Weights of a small GPT-style language model, trained from scratch on English Wikipedia.
Size: 15 layers, 6.7M parameters.
Architecture: RMSNorm before each block, rotary positions, biases on query, key and value, tied embeddings.
Training: a variant of SOAP for these matrices, 5959 steps.
Each number is 500 + 40 x the weight over the matrix's rms, rounded and kept within 0 to 999. Layers, rows and columns count from 0. Numbers have three digits each.

# layer 2 MLP up, 512x192, rms 0.163, rows 201-294, columns 144-191
478482556437501439526491530529539535473548516532459476463459486584488520428508509560554509546538458538493434518503578432575479458486531476451517
470534540512473468528528477536512491500481506498559522439458509541498474543481522582544495451443575490465509553545503462500499460430492516494579
541534527553496527437504509442490509528412520561502491471550505504428450551439540540517538504555545486522504549472494448504478518474545515478541
508509512480473520517472521435522498576530432485527542525461534511492461504491505502491603456467508517483532571588502452517486571471490517555549
553565518504448500539523461467494477422494468541497412486544531483551446509529496491522487524495491466512533526544495511511408482441517503432525
511475484490432557551337479484530449480460516558548526463495513460484495537506508480558508454472493544534557491540522551521439528545488477453471
461487551540515487413501486551485474448425454560509448456494512528454462512485507563516502449480494472453522448430490505572410462521485442517495
461516510546484497491452482475560462475537527556509541554540470503533443508436528536559512499500463498502559468523529499526436493476539469499578
480511474502522412560456496436464552504534494489493507499522494574523503506520506539480559511528482525553480519479445512530545530448443441452459
423431497538483460545458561407526506511531503545480541434574545564470556563514500514525481517478528495521486461424528499535532521448390486546551
492502517464518551490536518452512466446452501495508554487558461443477501471517478524490563457479506526513538534520544527531497562438462508458491
550479514554564578483513506516508413488506493516554500421486461475518459498456557530459603543456557473474436491542492506546558523551491611489520
493489493517465552470505454484539523458532547531453497479505462529543562529427536504592512451510546524462516504451529531454518518484487552484532
456498472563537480503437454511459511465536564520469527467517563446457525428484496492522490544455492482569517466390512496525484469451605480463398
460491472407492568485454408527514496515431444449508507467525484573525586482505521478532517500564513433414502524526509539452547486560501498498540
559528520466474503564515536468438428420517474445510465614477483522494437572489523458469546448475416474474487527449492553441507507536569490526554
544516476462511451550520483516483544517502466435515547517552490513492545523543473510523483512467551514532502413514498575502525563525467538557513
516579478501501583567438457504530472520536571484501428527471470468559500487474483514494534501410550430495480488462548533502545407546541573524507
475538499451415577431566484525615467481427474514519505490511468471497430422553546530499495567467524444489524550503503577485477540508508536526528
433563502531456414496541611562551577472447437489489483518525477464443510488498502531480448448447487533479502502446520489540550522498520465501462
441535543507573520585507566554514531615519473443475490394488546478585508473487531480478533504493559482605509465468525517528478529551507487455495
479555485592462491483536579584450496512495494505473446464440572450467532525456469443473537466562408499553593544452462515568494500464511528535489
547460543459508495506565454534496484453492512480494496505511552451452446488442517441475527560475521566558564534509450509494491520546511461479537
450589476479557602553512465482537542526491460456574478512590506448539509513576470463547533476485514508513483520518557496512504438540486437525497
502504530478561495505490564482513493485446466478482502497541577497597575556409509502486497531464537532539508463525475498561487476494492496514485
489489464469486518518482443462511490510418551506509485567587543564561528502465517506494565447459493520518535467531434435499504522515498503470517
541478456399503613532510464516520434426443456518542547538539431505524513438489561540500470551508508512471507480539452575511526518450526484483512
551464514474479481519435464431449502509511580510477500508504559448595488459558485466512402450500499495501422485508527512552457503472560550417590
476494494581526454462409483525386507533547561471461469475521512487516519472483495432492499501509534416531482529645473454538506483493456504537480
406481553490494503506432489528542485557480476511467475494454458480478504563575533477512492541457537539543487471539512583575559515549513474537495
510482420463485447480455505562573525559530473522521480498481508465559485553517533504457469480496473609474506503498459459464462532498464499540501
516507491547565444492585514510488503447523541511496548545515510431531447526469529525493520540552474426509500473438515487515547490429539458526428
505509465497501483464553467472497548497466421499541511539475462522480529542582534484460481475432607466444494495515565578526485518486617497462484
497598512585542468470524501491495447496512511493518419453504446404548493552515402533489541451525486542481488485527556523474468574507460514546479
536517432557597483491509501540486518449537542511437473525484503484511528494530526444552573483500533476477459546514482540462507503537526472421432
568540454476535576494536470468476510548488561494642501485509549542536463516491493482486489536505547432484486484514461565581512503475478460470499
480566477497444581536462511522484532430548485551520537474501460519468536513507499531556509423510498462496479508521536515394400568517478502536571
515492511563521457421542460414515486477491581399525540503528501530502498502516546563547490543519536444524539547547496496479509467535539496492544
518489516535410468432525442568478569497507520488563547489511494435480523532508461490429487479493463463445548432531490478539537517572519530467479
561559503513512567515507459515484468494496494552541584518514544499540594552518507481438520509522483488433447581536525495460450482466505493469427
507496516466465493494557503560449502421536475517545452547463489482530426532556432467448470478455506489468531483463477553470511542513473451441426
514531516497476504514497520559511534440474514412451553587576523491504515543525577482450532491566552409519499486433529382535484504518473478428550
491558517478418476515448479433562511567485496485491544465573528511533492513468501496512517469548523441441459496431458566589490493493477517515536
504558431500470479475462471542422556524506546520542528471565514487470477524428571429487516511538589482543555564459490486574479461542529452449497
532508538526464452633508491509575456496501482520555462479479471479499502507506479506474507521459530467439469486521443561483424504516486487544537
431509445499516500436518509548497494481537468445489479409516585495490510493559463495486490511542559402498501508442528484478496532539489514493476
504502500533509512540494544525488523464450475455481566559480360535515520486437505525445479502531526419462530459516447470538538559464549495452508
495508573466506530524530637482546466447495493486474465490525507555470528562427525456531502549499467516390445487532503525463494557477466510520412
534512521473492516412483575552527476479481546477502493517502498490493476528474561457486454490438481548452508518562456478496505524547459490524510
581539452523455436515512471487457571508503516486485511565529500502495500457501507538541601441495505580553487561508532527466489484509450453440497
569497537499433511513545452476455459534535454464533494458488495507545546550443544436511473450508529574510621456461439521532512513576528502429474
555504456465526541488524474473553474562507462540536474548502446561510493505524517504452533533526481520507464456484483457464499412481416465409498
498495489499419493539517494526450438530549541493444516537595512531546519549494518514501522541519479520476600525505447467475474502494502547473563
417507508530469515464543475520506526476537467408502496515501431497478415532501495540465456507543503476474524461511530539465454511453517428529486
523487526438495499539520418493527509508543504485470556498562442479477487516472523548460501526507531519525477513539542474468536469525481488529448
512451547480473474459477505520522450408461481525514469527542470507456543551516595511513519519526533459420498527469461517513553527530586470489493
469498543493424578518477511575563430471491445505557511500483487524520510484535465519543530507510479482601498451559592514471488502489493504591540
516488488490565528504490492489509523556427506464512526543524497441456524490535563538596485487436446494509466539530445450431473551524529498589520
511484518515548479542534491513517547568460492538511459504464530453545520524482513555455575507493484525500436490419539487570477517623436510451527
552425507542452465578486520500488465448458493504469423469528517498523472491551491527540510541507450521438539477576444488498472556533506474522433
407537516513451508466477474455486505454516524536561535519470567475537444505499438458564510568469565560455544482491464477429473534480508464525480
515568446502506428486519513511458529461537477589486499442480481495487509492486471489463562478511485436444508471464520445488631524514512506518493
488482503522532411513559463489520503547474412485571514519432458541508555589478427444460485528447527542516522510467473537499591525428486433458469
424514528471515434471517569428548550475393507479470462455415520485549499478513439576528531546560554471551463506540519504535561493555532588408523
512494519569450405470521477541520517500524456442476524536439540512515476420497485516470485500511457532519545510404484513503483471496494492444484
528424447498476453488484451462478486508547512477557488483515510500507448495488535468497547567519496535515405552518541532478470501567523487447522
469413523488500488471452457478471515535476484479457453492512497462566543445503524500482446488462490534544467456515568414489563540507481513521514
483529568510488511379542528477470530476545497460512561564510473517410512520497527521501461525533522471578542512518528473541506430437550553491505
439551556466564454522523459522450496569529437520511513430437500453482528539456521504514467481542483530516467464525522568563508514469505506475425
519471491473491516499534450487525489510491429469518516468515565568511515480431408503508541515482571486491559451556532463517533513439462492536547
544450557539470513484580516503454521511463499474430536578530555508450520478532557414562473472525554408497496507542465483435529470469479480533510
464475512456564542456520510505433540524580464511553575486464460478506467503431507528520488451537494499483459506397573518558512534476540538530489
513450488502512519513536545502531459514439481463488495474582536478520514414384474561501532529431465563466584540436527503500592549463543498587523
505542479463470492489412504579524512396522485413443532503424588454467496500482488494463536443510534487501501519480539438539532504486568387446487
506444503516507555509486502468531519487544576415571520457523527526483409567540450427532521446441535502476455483570495478562482535495538534521460
477479538482503464540449471573497434455424534422403508522490541581492482484464551478474502503484545442506504494511512478492548443405548470499528
457448511466473483466518515447460457525479467372521536494505589531498489469529501471507542484525525594497447559497460524525440502486470560542474
531463481565474530457537539576581588428504530555509471508489567466525464521552479508507472572458465555604528535551482441479454476529479462481502
461517554503511528497465534459502453429563552515544491477415454436556487402473481501462529534526592392478438508588468595462460511499523583465536
564525528514470492523491491430535582497604495445515448516510499508567494459493544470434494506460520512488515547421527489533487486570522496493517
524480562574496521571496480488550458486560558441465405530552539464493568498498512448476552530506450504510494500521498519426425540517535594457467
498471553525527511480440440494431526518491467507455463470552508552525489512480521531484510502536479483459464406499439509475478542478473504509433
508545525508584538552543478543437505518595469464475483426467504490505471490498487488466503540520531470494494482519461475585528511508499503507476
521501449509506382475487500463471481474506433517472472480490410448509423515473452541440454551514556485499490457538512559427502458555463534486544
527477460470504475544471546506547506550537442455484457528474469496453452518478421427447472525491579556445538560495505521502443564504532485513446
500539522466537436537490522497497453568499497484435427567525437513447518535487589514538450499559532547491519494473495553523488458508514551464560
456511545499543442533469521502535508553511518593570507509497422566501493468538527543464488536386484480550594453524560504455472480461530441478467
489495470528465509512547520485436516466487516531510445532435579536500516482473594507499477535471488458499513447515465396491523474502526476513532
491501533504446499513451539535482557507481456458551459452520506485529532492482537470550470492517484519513495446538413459494473434553521555514508
528528482537566526434498484507479451516559522461476525440541468494502481504484500459526470514549506459459439467497468519492586417479531488527540
497534517524472492468508449526421505481478517530514515477571489490511541467604470562538504516489474538564485496530540402515552493593475494439515
485515483508476515503435500514488534558467495435453456476461492503495428460517549471464534462531515524511557486446457506522504570481559487506526
501444478587573484495485438510479535450541519507459471535508471516537491504484485416476537511472527497463515492463518475479410493551480499503437
476474509463484477561479499474467485513533551456481533550477453441513560486496497477538609468465454509487488539546517479466507531449466423493473
# layer 2 MLP down (transposed), 512x192, rms 0.153, rows 201-294, columns 144-191
534434445439547516543490475569528541514455513521542512518452430542522529556493553449502505515547495528472496512579476475534503472546542528480556
488466546595543435369407514481492503528583488541505499496442505526524520498485482461499496539492499503470493516535524547510531468545516537501473
511502589453482474592540449467490510490529505565587446507548556524497499522466500481514492442611554499507556456486539490514485431470426599444599
525493459446524527466547536493573517449541518507414465500503546497464413519537477481515555478527451529570580531542485494505429541529532459563510
476459488472477518516500533563542444519489499426521534544540533514548566469451517523485436564518493470448486502503483486460574473471489518565490
503451498490514491441472488525486500461515516457575528447442495430540474488529489524496521503467520475472532446506457487477554464512460502375516
491458492523440524565531484601497497455470472494482489513544521522529468499518516488505508464474553515456504477483561549507496457528494533450474
554562484527532529499489491496431515512499517509573510541494487482509511499484559526472514506559445384553518544446473458470562508470498499455559
525604523460468472510504462571502477502476591562532504495474523464515477473501496582531477468499456549465506478469458557487577507478595441482526
468500478594524522528496529481535442564540548493544444551451514536457483472428469557521457476469431460568522543473506458465469466435593442517547
535449521525480480505559508524514532444527581526469520468520495426502441484595489424420479471501496531550540563520481531462442465535518484454528
516476540563526615536470555487528514471580531482543483512505517507477525484483511585498501480482529495482445507535497528477469543537506502506478
437508518453493540498554471470522454437566487507527525517363473565476460515489526523528526419525497480469511545473547537496430418545468518589570
532485507478524463540516582520556483490550502526514514512492481467513475519495488457503476545592429472470442564452485471548553460521565494526524
430503489478464598516505506594439502474392483513428454469466474580514570452479495537520511454494494481456561462537576470504488554517496449554449
511561532476530444496555439448486510476534483528431543556494481479465518500501460468560468526564516554526551479426499462492468447514493394439461
524498482480553473490464487452516515500479475490480523548515537488513499561537533511479507518458492498457565473484481482500547483533485540550496
450500409464440539437518458519495513431511494511486586503533486403437470517510496473528490429487541437460481517502549483505499452515570498444436
439510438500507492492473513555406577548487449484471559560469485573460523556441581523464472408489490449424529531511470488563499545516557412462497
546386523485504527503541490485523470495543480573535514526531531562500497486516512449502494525521530517509510574545470455482476453516469500535562
494471571480483507541500466479505450428437498521492463523543525474478483519501502541522476469506481456447424509506467619467572494455491491522510
463480525511472423545523522520507585455446488493478476501604617480491530599511493543535540390491472475454531592545529461397496455485562509541531
487512486545461523527464409546426468487524536512493491537482524503457478575518537505562519486525431452489499495541516515470529465552481491413529
532481502519474498509466556510537530462472567434523501492480520602514448461458429484477520496448508582473484514467468494526488439452424515467521
510484509554545486452479474486489462490488501522467462529529479473530530446471436517551551483526429506489538470516514435549545550512463481525485
492454541568551520444509537463484508455489508460514511500438510441482524522459532513521428482570498512579516501485519533534409513476550535468499
534474470586472440516538518476497520452504553455524446442488429477518479560476540543435465514520567483485480575474506541565522550492479499485503
491530424444442523514505456519534504533445518528536421498445500436398530491528514461529513510580489500457439497536556515563502477510476490481418
489454488493482518483469429559461446571488489474486579456481503437510585552517533504491597521501502427525517608483508485442539500460549438557455
430498507477473476559495459481469503505434532533433447502490526524494390572584548514505564482533537548572510507480467466512506556514509538473550
487446521466477472555512470519543475434474522519507503551439546499465501563477515471482517467457544520534570531486563533486371619431523549501556
456512522512509455521507501479496477537529537415517510483501541534541508507552408495459403508500489497502528538516471466513509493522549460490430
463506498497463483515530480493542522563552463550527510497491491413378469505478523443503517525483500487489497547538496524512461491552571515383471
480563494538470451433514466524543466515573546526531540518508539462544398514569484519450435466536527521506432516503522539522495552513471487550504
463563474460478491526478440436494522608533488471523499482549536443480447494527507527475555429474489505519565520560525553434454508526581528427549
512540484462466509523542520469411469533453505581584494541483478492568412541473492452458480516481474520397528479553472524499470546461543542483501
524430517447554544512468433486495523500479472508514513499519419492489489465513472507494526490495455529551523456506481517513459492506537433409498
524462527555538453485498464552473539586484462454477521458437443496475548452461499477494474473578501566554518488555540550491488443492571472493504
444519489498538525485490421520478493451494495518509475478490509476508458403538497579483507482448476474454501569464456506498503508437494513536529
465465503538427444537495534526483447483487478551489529572518474556427569443493552548556546455474434493542491440466505535489488482502532569523404
509466512522491382513518521468444483496586504454444496482484480501567477472529520505503560551505511486544553479543477530464480463484534483535480
489499488501508501562479524420500414456487509538523490484480473503520491500446543447452448428495516502534478498477457516482547549474495484507444
550541548505513531524498426506422525473547487443482449542509585507465579453453445595470501508468467443394537498511486515501433522475491450481510
518486555524496491460526465383452495483472496482521539531437577489453493482443512502471472479515507477443474517527473509520539521515525461500468
504593494412484519438521491521480507541489541420522545469530556496548469486428569450533511458524533587519611500561406536501410450524569553565520
554433539504420516489490475476546499517588470447493534472604513464555546478473429538509517476480511551432541448545553529437421493482493422481530
501539548439512541589567481431574475551504552463542478493509519436479467445436495451513482499523498529476487551494546515414503507476497476487537
539503543575505496458464410516409495475499463538484462490496503512515483475521563485476467552526438533462541508455494421470527445499473516418554
519542599484483525534493488496542481523557518499469477489475440567468443440577550476556410430511519454411501496490507478477522494493539562515483
508503525496456574489462565482487457428501452447579508507438518424481479500469488510488452549490513445470539482458496502535547517507510473491484
505525469533539477524461446527548548524427439485499487496509473438432540438433530483482554565427449423554500449535493475505460496371565557510530
529429448508503511468513459485573544569483527542542514534470565536536534498503437476452502548463528571506427546417474504530509461486514441484467
561542524566576493468507462469453481557488469464502544534500493470519452544496515511527495566508497523487495498492461525516480520482500553397466
506490511459503467529481496617490548539504491474478499460433474540547491513467443540549526480470529500516515473459505467418427572554485504435534
458497477467498465438491477539515551469459421450571517494566511518464545516471512439576478512500528446545470474437474506404560570469482508438436
478531451427536463520515495504425438515534491500394501482520477487563509533447469531524478510446466449487488508475511531511446526436444507438506
542533461502496526537435513465537499518536551450496570544536493525475544532444550518632594494526461513509530491485455487552564511488443542508494
490507539540445574452489451484512428478536481528446507518521541530516536467467459469512477580567520451434548463546517502537493515509475526499565
475529555545491474519493476499477525508479547409487493451462452464535539594485487522492473450502497480525437475489545524463459529477525535513517
502439513465475512466511528480594455562520556436387489463597551477536404510523483535425512484532544518556536506448464571448430514508471519553495
453517565428509502526491492519511498516528454518398576539537504505448450461538564497470557571455497544501483535458481496504512482505537498545503
458572495504475408459474515532480491505564547583536489519504522466465528559543509498465508498483414445532540550493494568516470524559498432486452
531502476552497533469456459492459569483579472530520556458482486472514545536479504517493599475492537513458531497566475572496535526444525426488468
538501485511483452519486543465500532437482514553505554497586504412525438513453470508501539454496489592602497499455530463464517468454518487516522
511550514498476494469532514502520565507481453557442525465486496551517475483512474458467407481462486502519550450482439493482604525468474581482509
422498576492486508529460569516574481397494543522531523525447622463506453533554506497516422576502503503450571485529521455499469499431549465474449
504471470503514548522485519484532540585506487525499487530489522583525526549555486531617557430547528543494537561502494438512515557513523518496466
500526486504549534517498522554570598505401484478500591428497436495438512560533425564528529527540515514505482475470496524446511521479449427479496
473512531463514498450453462485483497487482481505467489495463461484483498533479492460463518524494455532482510484472520549541591445406492536508458
527487478565495443452460480529438546452530532563477547505502486545468428492491517473497425433506500473516531462476466528493471555486517494528518
493456431548529480535545531535422502432478576496488473517530439440429553486556538447467497470549512467522552539544495481458574513502459529480527
518416528479489506419498490547480470497547568610541553497488496487559508590496512548490423571507512529588540547502469474486527486525541551516499
535462502493513498560470494455528576484470546488583501478492523530506528531553494493490530555468484586485471456497510518460505515577520469465537
490521453520560497486481471504562515432514459535482533516549552480520594490474511586491605492462492520458502493517543528444475593505532512550520
529488477501480571460503492535511484457499472506520518506502503517457514482446463563466513488494479465480447513511523530542476421391529516519497
582465556466439550529453509501542482487501499588527480505515512490521544468501482520457406504529487506461504462480538455546502488527502530457459
480491551469499491500425465526471509461488521441431511433486505498560543518431537478550581491507444505486529459466459497544447479549483486455577
438474430540491540535540536515458471489513520492469519536515547527585452443587549466506444472526520463531476487410531479569454558503566503463498
469499490454549503493451460540487497506609455474510491518503530529503454520491434514468470525439586509525410513498526500463542505515456515532506
421559539480491505489497574469480542427501532532534444492585510428541478573510529500518512570410526472534554463486559481513452513496565451457462
487505468503477518429503437468544463564491492456466467512480470499523421510466515421463480554543526499463431549496554470508483455455583510510520
549512521524595490517453523498527457533530512495515490548471535529432522485496471556508494536553583553489534520493483481488568472525458496515450
480499537483538467517478566480470444488494478505537413455582484583479479546499483510514524498480536510567371590489507425500485531462493527498473
480475484540533495502475536551461567522540523473449466493510478511538538536549490471423465552435450512478561437417516558494581530574523550453511
483441512500511479494428534480496474475572531527533495475482458568474508465418479555438527531422518519473541504478422553434486469516507455532447
528438506544489465496443468459507454539575489404541446478500445484528520540486471558556563478559472550483473468442552448443463504484457500511557
502457485514509495516538489488458476476586509437501489486523536515580453454465584466479457534546439515522544501503499461516501541499448485457468
508484493485450499479504446545473483534571480513538517400531457546556516527520478540509443601471475456516460494548556471562477509533544503533501
574465496511505484545456531470424456563504539497498430471544497485510415508459510514444512519531513514509444492502531539477505467432489407531461
463531472463457499530516528451538450468437571503463499564471518521516492454512472555539484509481444527507504513462481466462508530468466486512465
393510515468559512534533474531484530407499520502379428470480469479485513442472511553482426535534449540483548505514487466504487504481499508463513
439495556516537450554514525534501465422518509504472526555531459531484558457526490557523497559454496553486475575524531478477513425439505530502454
554425470489487521488518517444452492569485408484517439473510475531544524486513488475528581470431461511522612462474482467517502470573489470378495
489508465523531491461424447553434578572544486475510560522598479455509515513521630523449555499595441497554406459496521528508587510480420556428476
# layer 2 MLP gate, 512x192, rms 0.172, rows 202-295, columns 144-191
501574490500565524507525501465516555483474552527446518505487505484487493515509539562528531488482488547525468573551433472495477468540487485482504
558479475525502533534550506515578541512523496504461533540444568546513465472465562492439437493567485456441493489449580466503535444522548510513513
526544535489534508488595481534533513521536467548559548489516486465474487503618569411575544504537526435494465497468506517484515608478512473542455
535457490464469468523516475445540429463561449478491505415447491451475474462553531492496467473495522531430493436474460562524534525512463458503522
479504436521514484531420473476560475576523569522561529488450444488634551516526473509544489501536559527451484514554500485438431478425495549477437
507570480553518499492455566611531475572528475442489480524530474432601498459551478537559475551553465512524478475461489457565502458456504505522522
521545470497512504577507418437492468478488461488571480500516475515510455481513515506496521511473442505548546518498490446539500492532464521528557
531448436545507484525527506551421543482541533531492511517542415451450499502610481517425579533486523579482530512465467521522497408545480447535438
546559516506518573454501526558456544506525473526426453542447466556577442504563484528523453487523411511495541448463562467452562497446509450443510
515547404571437550542453452546430549517492498464480500518505479492551399531444536469481486455400465587479471456487508424454493536489530467498554
509409526565502454445528456520479531511559539530512529375488509456465464523497498538430457473543435532531485451423535530529519513491525489479572
481503455480454535532506498472441540507536534531434486476486536433482498463494482502450476453553461595488503485408497490472489485457409509485516
476532437483546474478481515535470517445545529531516501585555539532531562500498510500530444477540516570524548513435489545549521445452570472575510
481496451522448486546504542501465437545452409567496444482464480486511528489496568516502488522497402519460518411524516493469508555451513491389516
501459469430527514515474466527570467557449553592483521529503527499526467493438509574555598542440562502483447549501548493532497526543523515469459
462494494503499464481518502448556394499427528557521467485459461500546458520466556500475546488480424468380561541435460528440486456423498546521498
439535499520495510528524558507539534491501552484519555493483512505532501440469481469450522502506520523510451524508486493439528520493522476527492
551442530447455511538550519512409514539499451420559498511444465524500500498478512507496469460573541518487434464453541502621524431479475556465453
433507599474477497506553514538482483567500458536519467473522486441515505535538495495454532488464486511458519476514465460547545457500499483446504
501506476568512565447536550552470464472461460530489514506493460518530471456506495470488519520475469530485456531496540485536504580533517524449521
482518525459461511515485492546490510485472529536503533485488401463461498545493555509414468525465547472609445496493480487516482539481555552496539
499484523546477521483505428561460523567564502549541517484514518580472444510524479488520487474516551552560470462609486538534502516458477463517480
585508456503541488567466518425516446513456457473559505462531468511507475422499468459511473482505547506492534502577400478502389549512395473482497
488504502495503539507476437516422434528489517528494467468514484479497510512423552531557527530493563495381470467511503468442513559495519481526510
441494547573483397473595558517512489491533435473465500478400487494490559527454567456504508566548523485453462477460525455542495510563507588515541
579530531487448493556497535573536433502508493532449578499474533504505529443534544506497590489507401464444608476451443503434438474494473418502484
557516491535489488521550441552419402465416525553541489464541485435513537511539477535575439535430527578499492449534551481448529446489476528506505
535534492515517473476561497571504453490485522433524462522500532452510515506555488527532485547567524586407478472544499458554514430485498475494499
507476446517525511490499444497425492521517578479482469464547459473440523485532581490515454531561455536464499479467531525447495495565557546527499
527534429446445482487546465540447456486517510521576518532501510482421470530438430450544515555441416519526507511418424497462453492458513511522513
535459528467450543567493518463539491523408578485501521505508537505505477579501450549537522505474553517506491510507494476550503449606531463481519
475433521469552475428485496441491518425510476453445519482473542445558480498530458512494461437516586488530484482501401508437597521460508484466451
507476530513449454512508561518453508477496480551428499509430524461439525539510574535462511402536433499554583478482514529457475478508557492515466
422508416433514420500481487463488464527510524456495447502514489511432502487520465463455541510475610481456574553489495514490498517517510522532466
481587462531555494488517507482449505500531441443531485527500492444488514519493420558496502481395544521528490565503511483489491517547472521538465
504563481546479509472514553533479498438500522497531591526513504463511506534584482450548497538434464506519469524569466541527512527556488427448446
587437555533477501541517492492508566512452566534493557497532495463493497448519519546513493471551470508517574399480504499474488493436456453505433
431523465519493491503488472520530505480430410463485504443433472503455493543489508527550426443503554506470512465429498481565478487534455465574519
400548500468556519469519402500468571528506456538459454535474488481429503511542480522520417468505493541513481490437455481515548553447564468503453
484541502458423467563564552575471457477507394542485466458497530488609542473524436453432503518493484466528502479516515545528506546489492509475468
477489564428464486535581526524488535510448467534474542500455575484497543483483499502506436474505469468459498469435495553472476487501462506450487
457553494552523471459521452437463526482501499535514452519506521520450525493488457591537497596512492394473502461457464554489512496420492539509459
506445438477483546450491490471532446499459513516575561472483444529495458485515527473512496455432462456509514546533421423496527486555474490536438
502549521542597578485423500522445456544503467608482517520528546451489470514483482490502451546417473514511505498473504536473489496531534474490551
580602544534452493532463534459459569536442402497461447496459461519507506451571534534452500501513477516508499458501508513457510518469459445501491
469439487613489552527552425511497514571554504517491486464407535581503502532481487416484474464488457515529451450564523462529557476453488475571487
535532502470483516445522533473490598555534484545506475549542473393473437539502503501523498531516519483501508564485442488543389432494496491603472
495527460491531505511487540514451536528481580463411410464415433523496508465516565484508449461509427556512513511510432462482566446508446480508563
522438526472490457536419558462505549518452480498438506526514445551468487552579498510522570502401506481486431476520556455493480551487467549550504
506495496515494519532539517498438567491485502534506535488500474547514505488440511547540543466464559517480481477408494547560540493457499455519391
462436475585584513466501469595493574569522564532498615416616491522524523445466489517517531447460453492482487445491516459503466521407525523486509
587563496527542478583516521526503508505439509443440465500513463581442503498552533515508478451481498512513461486395516465510467459580475432504479
504472484491558493403518458476535455405487472530507488485482501555466503489494508471462497541478501518467485500463525438494491445491529524431494
516527486457514454519461464462515402502548451440473484458525533477474514510525523488539459480529529516517491521490505481474525490503478453503400
575555511442560454495439489456518551498486498506537462516484496546538571483422486507467495471469470581496449456487521532487448448575481484501485
521486463596466530501408472551464556483522411543490527545436575479468508485463540506560479502499457421518467519500469517569478500544491500469449
469450486550529482530517484444530501504447524490424571540460512455520556494525417454481447455518534470473524536572485464488493600472520537513483
482472494495498531492494443515504486440517513471516486532445513561536539448580569559476485490481487492488568523484459491558519505579479496456522
564523479515523425489517525452529463493520504559494416542536489490487482498534520530453460579529455492533464475544562497473499480439537534469507
443549485479612534497488500466483507587471492542460569535499526543477532486541485387496550527488510482449466501483508456490473494439482480482517
472590506512496473502430485495552503479491448502461542496483511492511506486488538467438462420482455489534470459507508448447521502510474510556474
517494516537484441508500432501466481492576502436496421492528516480490489542538463507555497570518538465473469504497416446504484497497525401480511
504459480538493498420466429526469511524441528528543553508547474483436485460446548423486544534451500547529446488428531473470512420465492459508478
474514446504545473534538475428529534536507445494494432408440450485559523510462484439527440442514520522503508488543495546487507501526392557487469
398463530485505534444525554490500534463566520499457563491457519550467496578479519431472527504505485560533526467467556465447466490487491470536482
547506494489462522506523508513496515501503449482443498506461538490509415537614552518507522560497475416483514471468456433591515537458514474505495
614540507460562552507521523483555541493564444474475496486407519513484510459515526490504537474447499497481488524531555482538446479497460598570439
565459532482517403452464523506439458531523497471517439541453474550561504456513509523502476544550453438454563427565456382517544492534558445489499
541438492446515490515511531483499501456469525501483541396505480498488447451531586467468471464516483494472442533534472495515453474479567543493520
559429540480579548463491565523521494524508521530475539538460497517476528484513594511535384557484545500515484453556480463476557517483503517513468
463525450482468535532565464532465437510489421541570447545445530516458520583486558441391484514480473551513493502484434469500531580514496445464477
482478490463493508500537541508567465577529467565468482458535403578507405467546460513498526538516431519536526486522481480493514521439469516556457
564540469479545434546479444522558471501499514469520535519534516487532513499493489495544550511481522410520393638537485530500506530466550525549554
502506450407501465553510526505472490516531475498448445518453436478482466479562542573417480533574500490454551446464397493465495482482488576480515
507485523556446538572466536446436442460581558521432484498507416571549521480506477485537517504495476547571525490478437478467518510549496435520451
514455515532432507472425527488457502475476526548532575513475535465567473422495456423524452434502446528548516588487486502457422555468545515521476
534510501490507506436531420499606527502510502464449578507485437472433508459555456493507488506470481514481425521460465519508481458494447433500524
582455447530523492514443520411568525481482554467456513504433499478552557551532454467531484485501518517508444484501480481538544457498502571450464
459513516513476540448443505474455523482548499578461544438565570513468541536528452467423488493541467465495512501446553491532515489523486480460527
486505540440524598488476422561477448496519471477520486455527493424576496456582464513528465503518446495531493506482434536558571446533601477446486
470464502484537516506559585403533450459505537444543536536426453499483510466482461463469450573450542490511581546530487473511471552518487462414487
548530486527480523556556555526493493437509486480440488474514513524478497494492502492535557553531490482514497587471487490530456562512448530530506
458533471534573525528486506461411449516473514493492499531492420444504501517440470491546510514517507486490493507506470522489490543461504538498474
475506493527523527429491446513449511539523532444455441496494470475492469526536430513516507515550592522580468395498553480491469526463439580509520
506414514489433530476549385457499468468475513480567547500526541512499433480459524539501478550490494523518458470524464544510487437464451489478455
527523470510533504501493500473470533553548483419487495475519517544424531486462515451449517496465546512505573503552509541513537554435481462515534
493521470487489451598508553505497542430510528464508497472472543461484526475480557473563493541515514527488544510534493544481482468521514545524589
502445504518495487580539528576541481517431463589460498518472493498526464507496544484498443562538468403504421468426578480461470474480416405509559
510439547532501492545483514535531492479505519432491514503492480521496441522545563573492545568490494550533567514476479484505565465483484529573469
475513487507547465543532515437441459516492484463466570445453522487481543521471554480526459449492545543530461510523458495500540535553495494403456
568466481522466508553457536532469552527485435470518503430457444427460442522509508419546451548457525543490503486496461560517496483498423440519513
499489519430455552550504501522499532540487481481466514487470528465449569523472441502512506542560452495472519492449483479442533514479525414486469
466478537498522432465536531479517502515426453476542467489495535449541584575535503469506449515506477562474511456531532521521458458511459472455475
539566561467489506489486524575451493511550507583452493426478352552548506498471560468438531443506487411556463442503511486503546538491519528577475